config.yaml
rope_base: 10000.0
rope_fraction: 1.0
attn_scale: 0.125
init_out_by_depth: true
lr: 0.0115
lr_head: 0.00836
batch_tokens: 65536
steps: 8732
Each number is 128 + 24 x the weight over its row's rms, rounded and kept within 0 to 255. Layers, rows and columns count from 0. Numbers have three digits each. The size before them is the row's rms in percent of the matrix's.

# down: layer 2 MLP down (transposed), 1024x256, rms 0.135, rows 841-893, columns 128-255
# up: layer 2 MLP up, 1024x256, rms 0.136, rows 842-893, columns 128-255
down841 087:158148155172133164102118127078125127128105118087159141145102097130123118135130168128128125134136126119142176110127098123098126172132137078156152108147128127137093101088152130126140198125129112130133144167141177115111174111130141119139124152088057134144107137119137138112129110143097123147134118131151137163126125069176113136119078125131135206127165168092170126092116191128156121111107
up842 099:145126102114085120127085127092111129122177122148110101139164159116114119088127120162136148112128082136101143090155102134116143114129119122127163171104100144098123140134092136094127107145142154098142138118106071117059143135108101101114096092132098162117118130158138106130119149115150088111106100090138098121119179178139125100086174146088182109157103083155109090134151110138147150119163
down842 101:125113163164148177140109180100089140130105128117112125151109147101143140166153136115139119127167157088170123179140134102110074100094140139122127107176135098141139152168130114157117150154082116137139111147119170130161077142114164109161172139122141113161106115102086108147137134138147181123115142099121099144102114093115117127153118087133088093111126145130168139090115138147101108123133
up843 095:074120150149127141154124149133137165105100088114139092123111131181137142103135123151138120112178145101115138140127131113097106105144095143142130145146157138096172115118129129166104087135158097124108135121142149125114193119123098113098145121127133157148114119136122155135150125141140123094153125186146154110107120137109136115109148078124113139161097117136097156122166127110130162136156
down843 090:166139119111105134089138102139158082138121175119133119110109091101117144173132159117114166129096088150133145106125112151162155155119162128102109101128099132138103143154125134079126125134124133108164136108131123152134089117110102143162090149117114137145140143091151111120141149154104172193106109097112126162146133119093130125124111175125124150118156153128141143138105136167109092122137
up844 100:101135119088163148137124114135151149146162130164125088075098068139140139089127101169141150092084158148164104113126103150101102112130125170142118147105134109108107086099125088120097121114134101100102173121122145098136189130109122189144082131132126153164120116110120100154156137089079137105113185121126128115182124127117130128136135144120142161136099161163130143140156123118139125145107
down844 101:125130153132113107128130124115118122128105095119112159143132190125104131165118129092134130143152094109125179120119173148133155095114108088187167133127138121170143182160155135153135150126127180121137110101139124142116126142103150114122159116106157118152086087170143098119121128101116139132134126120168148179081167105140128126097151140109140108089122143127097118087119108148145121146174
up845 102:146132158129130109161104140122126138159079128175171124094133143149096115157129146103125148104132137138111180123162138076139091152074154144147144121155118131080166145101143131128128087133122134133101151122130073186093141156141124185134061145135122128144147168098105109126171118158101099141114122140135146137075128130152082097107098141110125131107133176149100174106099136120136092099125
down845 102:168117138108127146138113125114131131105132100163121151095100100126119075086103143145115101184142113153158114154144127147109146129145116158131140127129124112151117075170156129127115156078121108081125120150142142090133104110140085135124133134116100084127135124157156185139070092106157146155115137143091150099122124129112158142142155151145121163079170171142152107102178126114146126154155
up846 100:133142054152152133157132147088117108113151105126151118173158081151110170144144117143108147069117160109141107081113122107134128087125147130134138069119152135114103091125117152102109158127148139112150157099148134154149132169132131150174093156170122110117121096133125087067157122119136173128116106115136147163103111145147145140125088134159133161102129184114112140100121138128149083157149
down846 087:128121200111094102113140117191157144156097148143111136125119171118141112094119140105178085174162132144130158156137140128130123150152112117098124173143116107162143167144131104182143096123091118118115108164106092104139130092110114116096143104100138164129131140107135154183117128149140109137130134148137096105147137098127131106122175151113126116150137082112151136135119126116114135078107
up847 091:146136114116135177123136114106117128150146074107085141125120114159166151132135110097117124095157136126142085127112132149126117101095137150112133104136132114134144121159171123152108131116148133129143097121143135102109139114128157125087077138122120138138111128140097125144160112185123087120112123138123130116138139101119142112157134103158149171129180102072138114165154115129128156162182
down847 089:101130103133084141135120114146122117112189143143148107102128164128098106135118146161161184159155149164120114144133163096101097149121161128155115112124094138116154108116131187088119154204114105109151116155153120090127125124142124155153135118103101138116109090129151098137112139115116187162050093091134143139140117125152123150116099113085139147144125137166107104082113122117128112144107
up848 099:072130122131091119158138107133114142106154118192115140118123126090121126104106129097144129127132128168167141142152185159113174145138115166067130142139126127144166138106148113142169131081136166140146101123113093082145167154142083109105108130142078107089132135113105152100134146130141105160091122139127110116148137109160157089110141104145130125140118088131107071137150124136136103081127
down848 097:154135130151144171093088122115121147120129068104134110147121148087141107111157182154135117115132107135148152090126112129088128109159152113114139150104094118126120093138120105134163114085158152107121121097158145136142102166139143145077133138123139078170141140132094125166124094124141149107144110131121119138153121124120114180153106105094145149108105107129146139125128164140130153058134
up849 098:137146143121122109113130122139056173116113131163097145121137071118128138128159128207089137151161116135136130142138106145101119082130096151134099130107142122145129129120115119134095118140122119105116102100115134144180125071084132129123150096124123078148089113138132109098108117111114134096101133115128153125185147106115161126107120148140146111104134125132132106149142133126172126129149
down849 095:107143148115162112128134099136168153106113078133130114119105127104167154108183147115154125156102140123173147179112098108161138147137154174110135111142136144147134111104153133171133137122133166091116114206137122129102144149172139124161124154137100110131178104152151112137111094132151109116172137127135152133130096135127140142118128097149126126110145112137105128153164107085149087122094
up850 100:131122112079103118142143175087157120138101109153115130115122145123140135166139131067152120131127157101104163110122141170121120212109100128116149121106121101139143065145097114124113126100114167106103174162159150160156111072132146139140099125117092120119124099109094150122165117085090142152112162144118169137087117145100123100124127111141119122133126118124133129163097155103126156113160
down850 093:139166145119163138097090101119088145138126088113165120161129159131106130088125186142094145141117164157133117159114154134112149143090122091137108116119139120156122100140165160095147145132159118117152154115162102129120168123148155154124125140083162124139154148133151118112111104138105157111132132123157058098174168139122109130125101174090134147084131126128120096119148125149119099144091
up851 096:099132116133106122131092114138116099139117147122138119140118149082153171106137126124101181126151135116100159105135108087185176136123086127124094115110130141118131155114127135132141099125138146106164201080152141098160171123129123162130099090151126144115121140168123137166108128100113111134144128115176131085127082138175110098145147088128108151156148101131113129126109102120089093122142
down851 102:134104081085110122138130162154124102084140139123182127115106082120138182158136076113145178115151106096117136094156097145139166140141111152132134116116133119127140154112130105154101176108133140126115099132130106138183173117135104157139115144145153142117088131116122155180143172191142127133093136107117144135104123118124115112106176126132120066136122123149106092138127111123119112102131
up852 103:125168174146075112112075201126133131156122130163166128146146126080110114117140143152153120156149121096124134119142149097163130132121118170131184112135126111170141133062129147134117177149073120119145123143153133105116153100121076105138132160155145136109137143092075162122133094118138148139147125114134134133162159128134097119136111073142105116081172131091116161126098141118134128146144
down852 093:091096158114103143075139107108131129132142137151048149061131142140137098165149111147114154130074113128119130131130131132082113137156133102133142131133132152108180104151099106180142103119183144134147107165151134115156136104145173160142091133132131084132100100188093127108126134144152099115148152154158151116149135147118144156140126126155132127162081115113094073139124144169090108152149
up853 106:096126135143124140134124166063126149127129146141115108157131180168116116116126131150111148108106132154058167115117158120093115134167117148137136145099129121161123109159139146120126132122102086138141115141123114159118100134089162144114119109126094114145137135126136152111111118157120126141162135071145131099115074085126136143134093081139105069118156139144122107112141127115157164098138
down853 108:115098099076138130151108145100105138143133133084159155189099093088139135181147119127095128104086141152092125116125102131094086114099135160098119178118074155113111102138132123098114122103152125128141122119130128102113120148126163109143130122138147137129138139136082135163101137156130122180124134144142107135153150105145153144092135107146118103081153126113144133148137150190108133130134
up854 103:164156102161147163182074138117143111132120135099147139089098099120116104097153082105162113137121110180150080142121122116123092124111099161180146177095148138113147155121150173124152103156154089138114180085111176109127152108149155123135102113144131137163139117093128116117152104128153152117108124135115113141158132108149121091144143104156107089178124107178107116123119124123158082163169
down854 091:096089146120071132132182137184119147163194137102112078142143121149096119121109154157113131142119119082137150100140125108109108131129130085128143054139135112136143098122145077124136150079108123138148112136130089131128076121148150136090120113162146119156113153149139144122121142135128133133137152136143150143102117141131132190099090152125141172108129111115132147101141131152092137113086
up855 088:114126146096195098136105152157129152121106170118105089135138128100102108179168148137161161113088066137144160156050124125152134184161098131158081117118118129153112154106140088158134114110175104086152118139105157120154131177145104145109134133116144163120118137109156091132142117117130149111093079137090133123078107113077168153112108127101142140142160119135095128151119120105155100134149
down855 086:134108082147105139110120116106111081123122091167111142147131099081106153101105103094121096129169152146140111111187132113136081089122153124137134138133140110098157077147154160097115149175073156149081135109140142132130128114127185139154115119179098097144071110150132167129102108126109139148093112119129124098202121123131098137118135145145088135151126161116130105107134160145129147110136
up856 106:135118150108116152091130115124122151070176112130125116103075105115130104099155132142114156138199153116100116098169116143109126032181123144129129149158126116115078126135113125119137168114136140136126139132087107135103133121120147151106142152130174107178151150128147130151131137117122085110129121133137118141144087143116148134128119135152175135146138128124157095120148152122078111130143
down856 101:094116122094129080133111103109113092102090133118092133103146154147129121154119110143111110072124141151122125144102152129136094174133109120105145103136129103104133177112141104152126117099125130154141143154143127121145107154127146139107107107115074097131118102143115157096123115130133171109169093162121136138092121148132141106121110147081139176071165118116101155111106111105114126124156
up857 102:136110093115153165061138143140147140133078150103113134132112113119097131107133171142112132172104143133099180127091147137182109137148115092160113186104145167120108099127107119155111143107134122153160130135109160125168125141143110101154097112141152131120144140120117113136160114170159183146144167159123147118113105133131120154131090112120144151106098134149123174127173084153125144161144
down857 098:122127129109122129150130118189146138089151095128144111095126091143182129129120132101137145125137180110103111144145155116145126102131134127128146120148138134136168152122154136154095098092116131113117158111118157145094132125114127115091091150136094144125099121155125127132140164127112127127128132137107069111101138122145102154139095152124106136111119113121149094170135133130123126127086
up858 102:121130156184128118123133167130107130114136088152103107141131118161149124126123155141119126100132092110136124099076167151167110153114120139121123156163153130109116125129146127109138167159144140132132154116115126105085137081149076110151143121124104137139121106136122090099116128114115150128144160075105121117121141123163133116146140147102105141115129085094121166139141181147132125108114
down858 088:131121101076109108115126098114125112133102179111151140101126136079123134132122083118158101166124152135142141146172102107079128110163153106135132112100123140130136112148085130127120095117145108134136120132140138138157124182139150122096104156130144142127122134114134156127129116130127133144108112166149131147124137142115122119094132115132134118152124183168150087093108054115110106135132
up859 093:164114142096139143115134067122146096146189105179159121146125114115101108146120137158114162104173135107140117108156118125112122158110135132141118110110139155165091138115148131119115112104115104151084157119129129134142134121144143148127142138157106125115163162132098143142141089184122109168098143137120086178130106139116099065137158164113102079132112147127131108143104145152133144102104
down859 091:118142117110123172140088142122166154126074126112118139074121140133140155172097090081118122159165133108135040154105143126105173153128181132132152149165093133118129119080135121141153115143182101083111134123124104172118144149097146133130140104102136098106113122133134136144121090125127116129113126134116108137114151132064100179138105092081144127124126131135161152162130102140173110136123
up860 093:104166140100142144088160120148156098182109167148103120091148103128151126121149141128126177097126128155113143137117121159121128119090133087138124149158098132127118109086136104135137137151132110094124113091137193166122142094151133134137117115082092125143134132171067127131116094113100111080145139136160142143142122120111158157126123108115091157137100134111145122176169160112135108141157
down860 087:150101090092127092128120113125107116091121137109123119140107124106160131149094148131124134189175095142141103115115148151150131178082126132131116129107118099095113119141143158099158105180137135166105129169166090138151124156123123139171125141167109056127107149137177166113139138128099183171088122131116117117117149143136079121138106150134104145153158139152145099148129084133124135176127
up861 099:123092131144169205129152120105119162140128097130179139106138125172105112112151114078109134112108073107151175069102142088126078155133115126119159116152106166131081127121114114122122136119100140130085150129144147120116145114163100140144137139107130129122106167127148159128108077101129120089111108093139152158139113127101105132106125156120100137090157096123117125127175115130119175190140
down861 100:131122103176118132159117108094095103126147139131083086114134106121148121163116130163127128157123103109142143147126145139128119136155107087155135150105162127125144151112120116150108118140132096111124112158090122164096144124144136117119118170152152101134198096149117154128083102120156123168111128157096176096139173141175098130129136137108157112118141097138125120099100158144102138096102
up862 099:128164115143105171171128122160167049128087130143079114129091121141144113137124143109084099176125140134152130138098123153145155125131120174116104164120104135120104107067150143095119132149128122142172119154141121118078114126111141100132147130138141137138130155119148159147138095141110125176088179127103150123137132084111133143094123125162138125136119109116101143142081156138136136135114
down862 114:148132138105114159083130088127156117118095114085161163125132119100115090163159150133091159117126121105146146168122130125116124144133121135129140142114124087107099127143143129101137104102145085114091173121152122162120142158134169139113124139130079120132144164109090126099119134102145161120099098115086162136131109103083129101083169145119130137145123116120167100131118161112150116146141
up863 114:087102107079154139090130121166114112131112118110107189145179158168152152133116112115121135126165121105112135104125151149132153123156103121100170138119155116164129123125159134135099159118093127124113140168128132138146098127082113126162116124161100123132141140131085095116086077092116081167152182129136125120126112135117132119112137138143101169153094059132125150118120131155112106129111
down863 102:130118122120114121098119107126112110132139113129104122116113109116134141168171108110137146096080147145136122079102097157136128099090117125145130133106149119149173111127125166122152127133132117078136164150143154134190136124161174127087141121131160137140123164133151109158083099112107138137131086168137153118103115183115152164172150113139157143162093153137108083079115130127157117150133
up864 099:111145111121153126140113119118092106148097090134111136132086122134113101150116117105162119161162174126089131144110122148122124120104084162127152140174111120178174132081147110170120130141109122156163148174152155170143118142133144157107123140071112171127099151116141107111126146096086128151165094149156139136117118099098089103094113137072105101128118091121125162154162124100159117162137
down864 097:154131155113116125130116117130176146115150135166121120140122137087155141051117175076122091117093098128145119123157127099154124128115136147118092114109098145139119154175120118156138141127153123145081113121120122132169129163120091106114099093084105136127115111112133088107145110101121159139135100126146116116141124148147187139055142101130111130116110138127111126150105118147071139124107
up865 096:190122130159099105068151136126141116167094120146151097123131116129163139153111152122104144110124117113110146133068131129085135119111075145103145134145137147141101098155107158137189120121103094138115128118148174132084085147095170122164118124157116127140155122159110131147111158139082120129152098122116154088122090172142139110157123107102072149109142156123134096155137102138161128145155
down865 094:107140118139141150182156105114095130098112135070136109139099122116152110109122110117130127124121109151162153151142110121151086093133173150179136136129121099106180141120136125141090129162129128135196153108122078102123114103158125149117130157132103140151135118144184106138125113135134115119138143101133114116141134106143124137116124112130180157142158108129116136143146133165114120141167
up866 098:113114115139163106141121121123135133111075088160152144108135148121110107115131154107109147109087163154169111139114138126139147159101111151126147112180109119095112091120099131176145122116108147134086127115128118136119151121124132151136126170145141141112157115107111152142153159118128149137145092098147109157152145119140195101086100145140137102137154129100084084089170136132066131168132
down866 105:136165152107109157145132122113119094152151141137125113121147142106119079096095164095129157129140114099089099124142135092124158143116129150157127148113111151129133106118053076136065132146083132107095135088154161134145123125142094126103165114152140132151144107161131155074131143117145115117132111085170118137155078106122166105118110135137153066148132106120135133146123117161131108149112
up867 099:141127121049136139130125124122111136162127104108160146170164135102113119104112093154138106103114065115117142164136114124167157149132139101109132162062156077115170090135138118090120101138101131170111115170130127139169127135121132077142147089130115111123200127147116147103113157131174171144137150088112126152106137152112158126113143130111152122108121138141106111146129111137135141170118
down867 096:125159142127124083095100123155144112128110144109156138154119144152184157136130143076140148128122110160108135106067095104151139117154091138131096114167131142131124167146093132134140146140190120147123112091147119108107117121171149107119108146150099080125103166151109105098142097125158119081109153138168146125174076152139122122119110117120180154110149087132127090150110113149143123137126
up868 097:138136142123122142103083148142098137121103068178113127141116132153126109132125151124117119129127134139164110115131116185168171110115145178095158125205097089166149119130139079159167176152127106115099152118128151095163117155158118099133144096120164138103119135117145136096124124113091131180122155106146137148142082127150086087127112138121095128124104134127136130087123128115135107126200
down868 091:157136095136157137137099129127141143124146139086160127151149140119157132133129140149167137126139142134135117155143126133103178128131110110173138103173117098093126086097155105151115153177151140098126124122116187161113187096098089113133131135151124141122133116126142115081148144157100106113111126125114100133131125141133135142090127135090156156137120119139141125162173104109172110138113
up869 096:119141149141115158127149128132070138106129114148089129127144110144133120156074104184166113150163134069165115131184131155155137127129110128138126124113126104121166130129144129124171132133107158131144114097108125137109128129135139133124146124124141122093106120094141101100127083145127072099114139143131085093128125152117120148131119165168110068132133158099124093144109157118100117118146
down869 098:174141130103132118063152109149134132103141137152134117153145123107153112109142110138143143115140128126114126119135117093151117134101094109128109112083126169089138148115101133097140141159060119110114135107106140159139133105104142125133163136105155118137137130149121178138126151121119117122159117138093069154155095127147162129142136114098141172168096137084155134091108100074124091119169
up870 091:086078149135142154141151151120129130125135124141119127068121098173128153130112113128083116150125160147159120125182106146115110129164163178098139153138151139133157137113158126175143145154125110106151118142134108106083133143126118136104128131130125150112169101163086161150109101126161145150128171155090089135123103117129105159144163139114098121145184188123098123077167171133150062124110
down870 105:125128117135135145143122111111136109129139139139133106133119157153101133118110122136164157164098108130120166130157151127127157104155128128103114140178120161125115129154083151137126140148125130143133112141138148102134164145150119085116166179104126134093087083186089132150140113134148159095119078131114143159131122168130125123129117122155146088168141137145111121059108162124085125148118
up871 101:095128146108088158132163134147119095083127086122141166149154148135080099095157164077154099114135163117128156154143095102134134159139101118141119175109197143120083124129117131160112104120134133175122154188097172115158115115130148156150157105101138137134128098123124139128129141100101137084164125125140120079100139073140133097087122067125120145157112123126131164114133094121151122121151
down871 099:124150116155169136151119155122180154167124151116122120138163102123153190145130081165124165128146126158137134121133088132139159121162107161108129100133087104117130098118136143055132156130122114095125083175139119117139143128095149104115133152118111091114151162136088093133157130119153133118139102153109125147136090131092115106117167141175091150084148096089130124151143126125143189121118
up872 107:137151111103128156155098133085071104131113097089119096145137126152133142104140107113169094142162132114139135147174123158108101110168124095139128132119160108135123086114138160139136087165173116132110094120105184141160171131107136141138179121141167151150088100130177164138109143096149119121164115127110135129120123072103122137102130109170135183153123155098120119112146142144111128121136
down872 117:127161094142142108155138148141126126149102097097064142103134170121136099082080146109139109123149125107132143129133117157093121126149176128105120118163133149138127073165129129114157108138121118148132121113123109122129120124086087155129165127125144153136132118136125139167139108141116136134139131145102119180105082125128148134101114145149072136130154164110159149161151147148113118149162
up873 088:139130155125123141100143101103143084084161145165135134119133150139138118123121138100120106136171127125137121144114139100166100152133094159106111105156130117132108159109098098147100127122156125139098107138091136117162111133144100150122145147128132120146107098172147149173167162142080155083164131118143149153141103101094157093131161114114103093139106153175144137152189163117138122130153
down873 079:106122100104087152166111150139092182150084131078083122104140095125127148136104135127155156168138113109126132124156111115079143131118155103126153152085110131116156100147166147109129115145090160114135145102135132128121130170116131124143116149126124136120160149134120082091108097106155160156107094162146130125094117154125107145124124152147129165149125103091144102114085101141129128147106
up874 092:140151123136134112136127146113154155098127088163108100137123111137147099099105153134125130097134120132137138130162125150095092127111105098091153162141092139117134107147115122119119103137108055146149147132143131135128075152104048123117137132115084166129118150154085117139163141148112199151076147147140130159139114132157109119184133152086118128142117113141106150115095078107120139122125
down874 090:131098140117136149136121127135084121173154135083168137140139158108128127163129120112145119166144130122128129122106101092146188128113158162142111077107136121160122102139120125108138158147137149103126151107094100118126170104174187138143092118141140078108122107115130102134123114120145060099161141105117104141132128077097162179060116112148183108111127129122116101150159182164139121142104
up875 104:085142134078117183118097200170156136118119175092110118141159124147126120086112149137130163137088126110101167124134119137148108163133125122122121142167131125093129088115111134112132126134155137109129136153121149100127119141093103113118160109143116150134124102095149140109116138142129128111131110139155169128151133091117132153138156122111164138162085117164169116136164168110135127123121
down875 102:116139169143076119157165095175145117108139143149144087132093102087144125133107132174091176119143113099137149121111138137104117153132113151131113112145161127101151141060122121129119098140143074124130113125135118142150137118145091099147109130091166123095105098149113136139156142122136134147087144211128079134152143153155113113104097131128137152139123108112139103075137114135121099088156
up876 103:093107085132168115117112168139098132127125134125108103137156091121164089126152160105112151130136142108149130099149124134079109167131129123142137161158117113127153084080156156135143148120117140122137113132084130146135061129154105164146096142123118151106177115082101128140130118127122123144146126147149139132119141156147176120121145135108127145122126147089103139103158112112156158130123
down876 111:080089144059106136160113145156145127146130134110089110104138117137098106118128114112107134121093141107108115145106090153153167131099148126094136120142142085115143151113169145124137139135123114166080102172105151121120133090193148152138121109138148137101144120140120150144143137132134103096102110106119135155149107125133174134101153131102156121125175161131102139083163139132133094122104
up877 105:157123126141116111131144159098129153142113146146099121186103135151112163091125075099122129145115141111136101124089131094110085109116113108141133148119148138106127079113133133125139093130131154126099126066146144151123142127134128121067146126119161139106120174159160125071157128137114135105177161136124145084182101121095146136122111115133095084162118099125105090115125120117123124123124
down877 106:096117126088165103115126076129133105100121092128152138105116148143114118170199151133152147113149152101111141132135131143115104144123064122137119124144140124101130177141112120118144156138173154130125124124107110159130114128125142139147122118130137113114086127127108138153113122128122112084143160153120135127154125120131125146135099114130150152065129107142126137158120153155091171136121
up878 105:144127087119142115118106135078115141131122130133137105137114123117128114116141123102097128145135116147142137080139172110115118095149168095141155095138113147148105119106124124148127138155168139109131169088087113084106114146091109175134097145138127141092187134138129174146137088154149131123137147138089113126145150108144218157160133113155150080145169114119090125098118150165116138126116
down878 102:129091107117163112139110167145060117082093148085149098147169108162148136100173111133146151172124119136108120132111130148141120139145097171146083112133132103138148161105096118138155155124132130113155151151140114144128102122126136081069133151122117153144078124158149087080108140146109132121107107124132120173147107149144128129108143130166107118064113128098112112172121114160110149119164
up879 093:137145183127138178139131161136109144128106126116094126148127117157080182129118162139135120163155148090138119173119100115112101140080086091162117122124163108129114111073144113176110134082134100136171091124087128126098144146075159112161113122083155144121182110107169093123136118133134168127176125150160169116169137120106117163137150150126116144162092135117160129110112125131116135182129
down879 096:158124075152158128146139105088179116154138096141144131110116111094103146129085081106124172140110097125117170070129114104140132120130125167120141126147140122129149129154114134120111157142110123102127103143125176161100119141138118127162100134194117151114155171125134111088159123098091118150149136139113117137118121157148104111100162151122099124127086112102130150140139117085121122112160
up880 096:102082126118113150105149092171110160158183104148094161115083114091114132142164095103180103120124176159170145131085130136106097144141066139157125152152156116137139155114168088124142126109140108111064144130107149154149161129148132094097097154150146148126112110156140100137102097120188103158160094111133156144120139152116120143123116158132111110160117157141154115115137121151135114135148
down880 090:163151127131154092115156165076143159120129102128112142105137161133094125083073129150103121119118095113107118122155121103123170120120165121167132114074098150120132117172101165161139123161146154194149106123115104094152099105110123154147128118122123109133109141103111137121093149167107128096128132152151161157165116091132164102156130156170166149110124103089137126115117172098154150128096
up881 089:135147128115165159131131120112093131113089111127081144137140107110121113115129116118093127104099097164134138148140136126135056117105126134173114147118126094127144121131116151130106118109161178144138120127135129119165128170129107162160120148126091129108145100118113127195068115088145142136111146126172140108088118163166102109160156123152133118148116165118104098099134107142115156103065
down881 090:118075122126159117192109127119143079154153151164129151116136114183167158106147134114117147123150118130142103086142094177124158153174112126140133155122164073130120130132144120162129142117111102097122088116154160162144129139110134116110109107145133118128140168121128130073122122146145149134162115181102155125155159090122114124101123147117131137103149129130114122150152152127112147148184
up882 089:107175144095146127147114129124112111126172150177152141160157108114135136111090128126154103153141127098185138117105129146139150114153102125169112120092118133177147153158091065138125143116147109150121113137146112110152153124103142124107108129130168133164092148120136114118132072180110154124120160129102086114143101099131164138089125114099088122148094123146095122109167146145110101107180
down882 084:147115096126125103144166131133144120120093098128113128082119132123135118154132121143120125136165144139063102131124118112131078122120129127091151130140120119088118107123153170152122109145107157084130138108133161141148122119139088137160137134120121108110132133112129167080109170125138130133090120147101151114105202124138061101123112119110166135093130149101158136141116108105113137162098
up883 103:104125134117161172097097084132138119145182081139106138145115136130119107098132135163119173102139080066134129166128068164127138128130152132119177115102128126127073129121124129190070136143121120129131114154131167136117132164123104129092130166118132101172152153108137128095103133171130164153104079113111131141130139166148138086137126097122144156115113094120130170134166136116100118102103
down883 092:152112132158151107172155155148152162129093167109124104099103133111150161138122145100109092163126135134093173135158169152123128111142144138121113136139152117111159158141150112108093113143188120091128112114132106132109128106149148117137098111105133145116112106084102087110101097141151108121122156091114131140113153117103063137112100174148121115114111123110192156105088132168141124125144
up884 110:176124145199140123149153103097124114121113138149120173137117108141118137153131128158121102085128147122122177126115110103121082122153113131138138138155102099147067170137153101129099145076125120143089138126129132147190106139136141147098138128152120151129108097119161116112167118122134156113145191127139164119119140147118130128128147108137120094130133143147169127102107152150123059144153
down884 108:173138116171168067113136152097126156107135102152112082132129095162122132108133123102142122150114149146102134152143155142121147119121182106137065117160146120107109148114131105154135117159178164148118148102111121088128125155123104149125085122141112107108112148125124184139183090136116138144155125122148085112097173101107123106153118144118136090159174149144118135119138134129146114125104
up885 093:128108096132083134105142117131110154076116092112127136121112090131159144096134162177110132148151134108177152157101127075135123138154136152192148132134154101148119159141129125127121097110115169091159138136115096122150150152170152121150136190165119206144145097103139065145134098111143133171138153128107147090125128098157167088107143113133141139141122122160116140104090107078137091082130
down885 087:105130164109174131124100151133160113189139191124143160156112181134099109133096107105137138119135153116104100138133109170135123114099107095082090119166115140113141097100137098126115136148108130132075116109127155151122125115085116115110101115113137077126103181136136162148136147126131120087127094168134127139130128166129108145159125139114103147102120130134166141138148140188110148150106
up886 098:131158145132113125118144132149087100142117120154076118118154117112132120144117129174124151148142126182115147142116153162120102146129129135126132131140172109097145091101105141082113103152090131137086115106147124096112137119148123139098064168166102160121108118104137137125109137137046124168117096123100117118106171129134098089145120153107158088126180114124112112132107137155091142128092
down886 095:128108110107100106185136142154171124142113121105148106114114120112104107098160124105105133124093115134140106119120107117139108146107109137148119163162152116145119162196144152180170123085172097122119139120151065127129117124133120122146106093186156158142138109132104123090125104143133137102133125102065182159171153113152133123062117111151121163122118174097123139131129147136123129156111
up887 103:131109141160114165110138105114165175163135149108127154131143119133118183134135147141129115136144166209132103119181127174125099111096135127114126091124100102135141118100098113137126131129150086144074147114160133137142122106163173153093111141146126119095134137172135119120084135139105146149111136103128111101095123141126138137163102117111114100140108147118146128121078114139073105103150
down887 121:125121151111142087118136141153140168089118132116149136169107120145108123131126139130134104155129145149099128130198148191129136105118156138168121118160120118096098123117121109162149093126130110182151163139143107158125145132158152120103121163138129125113092132151151142124103104108114117147126129109153149115113139124155140129176091134072116135188161133125141112146081096103078145099103
up888 105:131070163156171176106108143167129158132121153109147120095090152074149150086145129146137154153112154158129116111113121105118128131173089100119141141142135140125164125159074102139123121145139120126089093159112132149134112127146150106105147118109112147148136148090152157098117121161122081141098106140133153136134111115156147158101132095108113164162089156119096132141119147142140142129121
down888 099:100156134084093155116139123150114089104146095134121125112158158107111123176133098119159085118099144116088119111145164160108123160136106103126139140106169111123141112161109121110130139121141146131126149139146155100142173119129112137116118147135172087092132135133111131139150164104156146136132155127156108122143134095069162098146084123168178145090155115101119179114093146154126145118060
up889 106:148115127137099139151111131158133100163118101136129116157174128173149148105122114148133138080137099154119125115130135171141143113126126165097152124117141120155172146129145106128177137141155125146126159129138150131123130132098094129122127123127108133116093188129140109106150134107127124189124121178129118127094113099105163151126135119194118121155174133130079083166177112146129107093127
down889 106:144143107126163142094110157082138127121157086147132153136160105108174156133128126152111106129133090123146130128161085155101115162155084110108124114101093099142139111147136103145106111122123139143142130130141147122147114137138099098079166145115138094130125149147083129127108113117123097146167133153141124136131106117087169137168105158106097090157104150123142107155121120095102183101152
up890 095:145148133143126159102153105165149076159116119107142099120140190152141121131172120147132107096108121143143141087111128124125093110126107131117152112106157087148104141129172080104152154124150102116138099144112117135138128185120145119118125127153144114152148084139114150089107147106151154141146140124087106151160102100137146128160109172108088090136142185107147132109120137141162126145141
down890 099:109099109100120094157123143096114112132124124121131155156110147157123130103102120138098119132146127076123146138090098149116111122107139146078129128149108152133117150104111128123167162138118149160116119194110180095094133167158142042154099147127141135151134097122099132151148096174117147092118112116097149145132147125134153133142105081094140111126140115112118106107111145146134118117096
up891 102:183157120137152109158111108096117112102087119119100121133095135203118142135147086089150150123111125117098093150157134070155101120108138133146124083127166113141079115106138136125106117126168135093109119134136143112122209106104121139138109179134137105161167094106126130110127119136137155151145089119130153155148158158098138147122138124121171157120089114113120106156155121134148094111149
down891 122:207124134155124132179097101123123124126137114113105146133098126144128103106181138107172147125102130133127110120134126105132096075094126155137104116151153142120091119122133117099112107161137145169108089129136138141100141111144136118134120140119128120163130091070151126097110085149124142162150142147137138130149121141123147147112156094124186083113097143100105109121131124156142152141140
up892 107:127115158118109152099122140121133126096143151142134194125149136139101116063131144136109135136178150088110159125116093143125137140110136129128091169106162141117144134148119123143123119132119123145105119134107097144100167104095141109133061130071149100147115115120140096113124131161133100090134168128099126089119133096084111129127106176155122112162145139097141077101153131157127167128132
down892 108:136099117111113117141112115114153118097119112150131139127112144090113144111163134111139105137163120143160173123133125120135086157135096103149138086112070143119097127141132116147125094117174061101143141101118101185100138123158139141119110139142180160091158118116133096160129128096109164146088130148077131151088144125121110100129141142100101153156114142140097096096142116138167149140177
up893 108:145174132114105106156122123111139121131124129151086080104159091116108163096117090091140131136131110120143169141122139156136138148098124127156093155113142139119111163155120135149157125133119151152135151118102149128094173103159174169091099120048158158158156135082088097107139122146136127114134159146112144094153158180097140132114123149126114151153101137098122147142124156142138158093151
down893 115:104119113085127117099132110112140083131161205141140142128110155181129109108116114130110108117123158080150183132143135107155135131159162123124120125135139162120131124123117101147136148163174106164121163141172143086131110126143177111184142125122119143108125092081130151148184098106102103107089122159118102154115085091130137166132120137129131114153119077118179125122145107113088115168116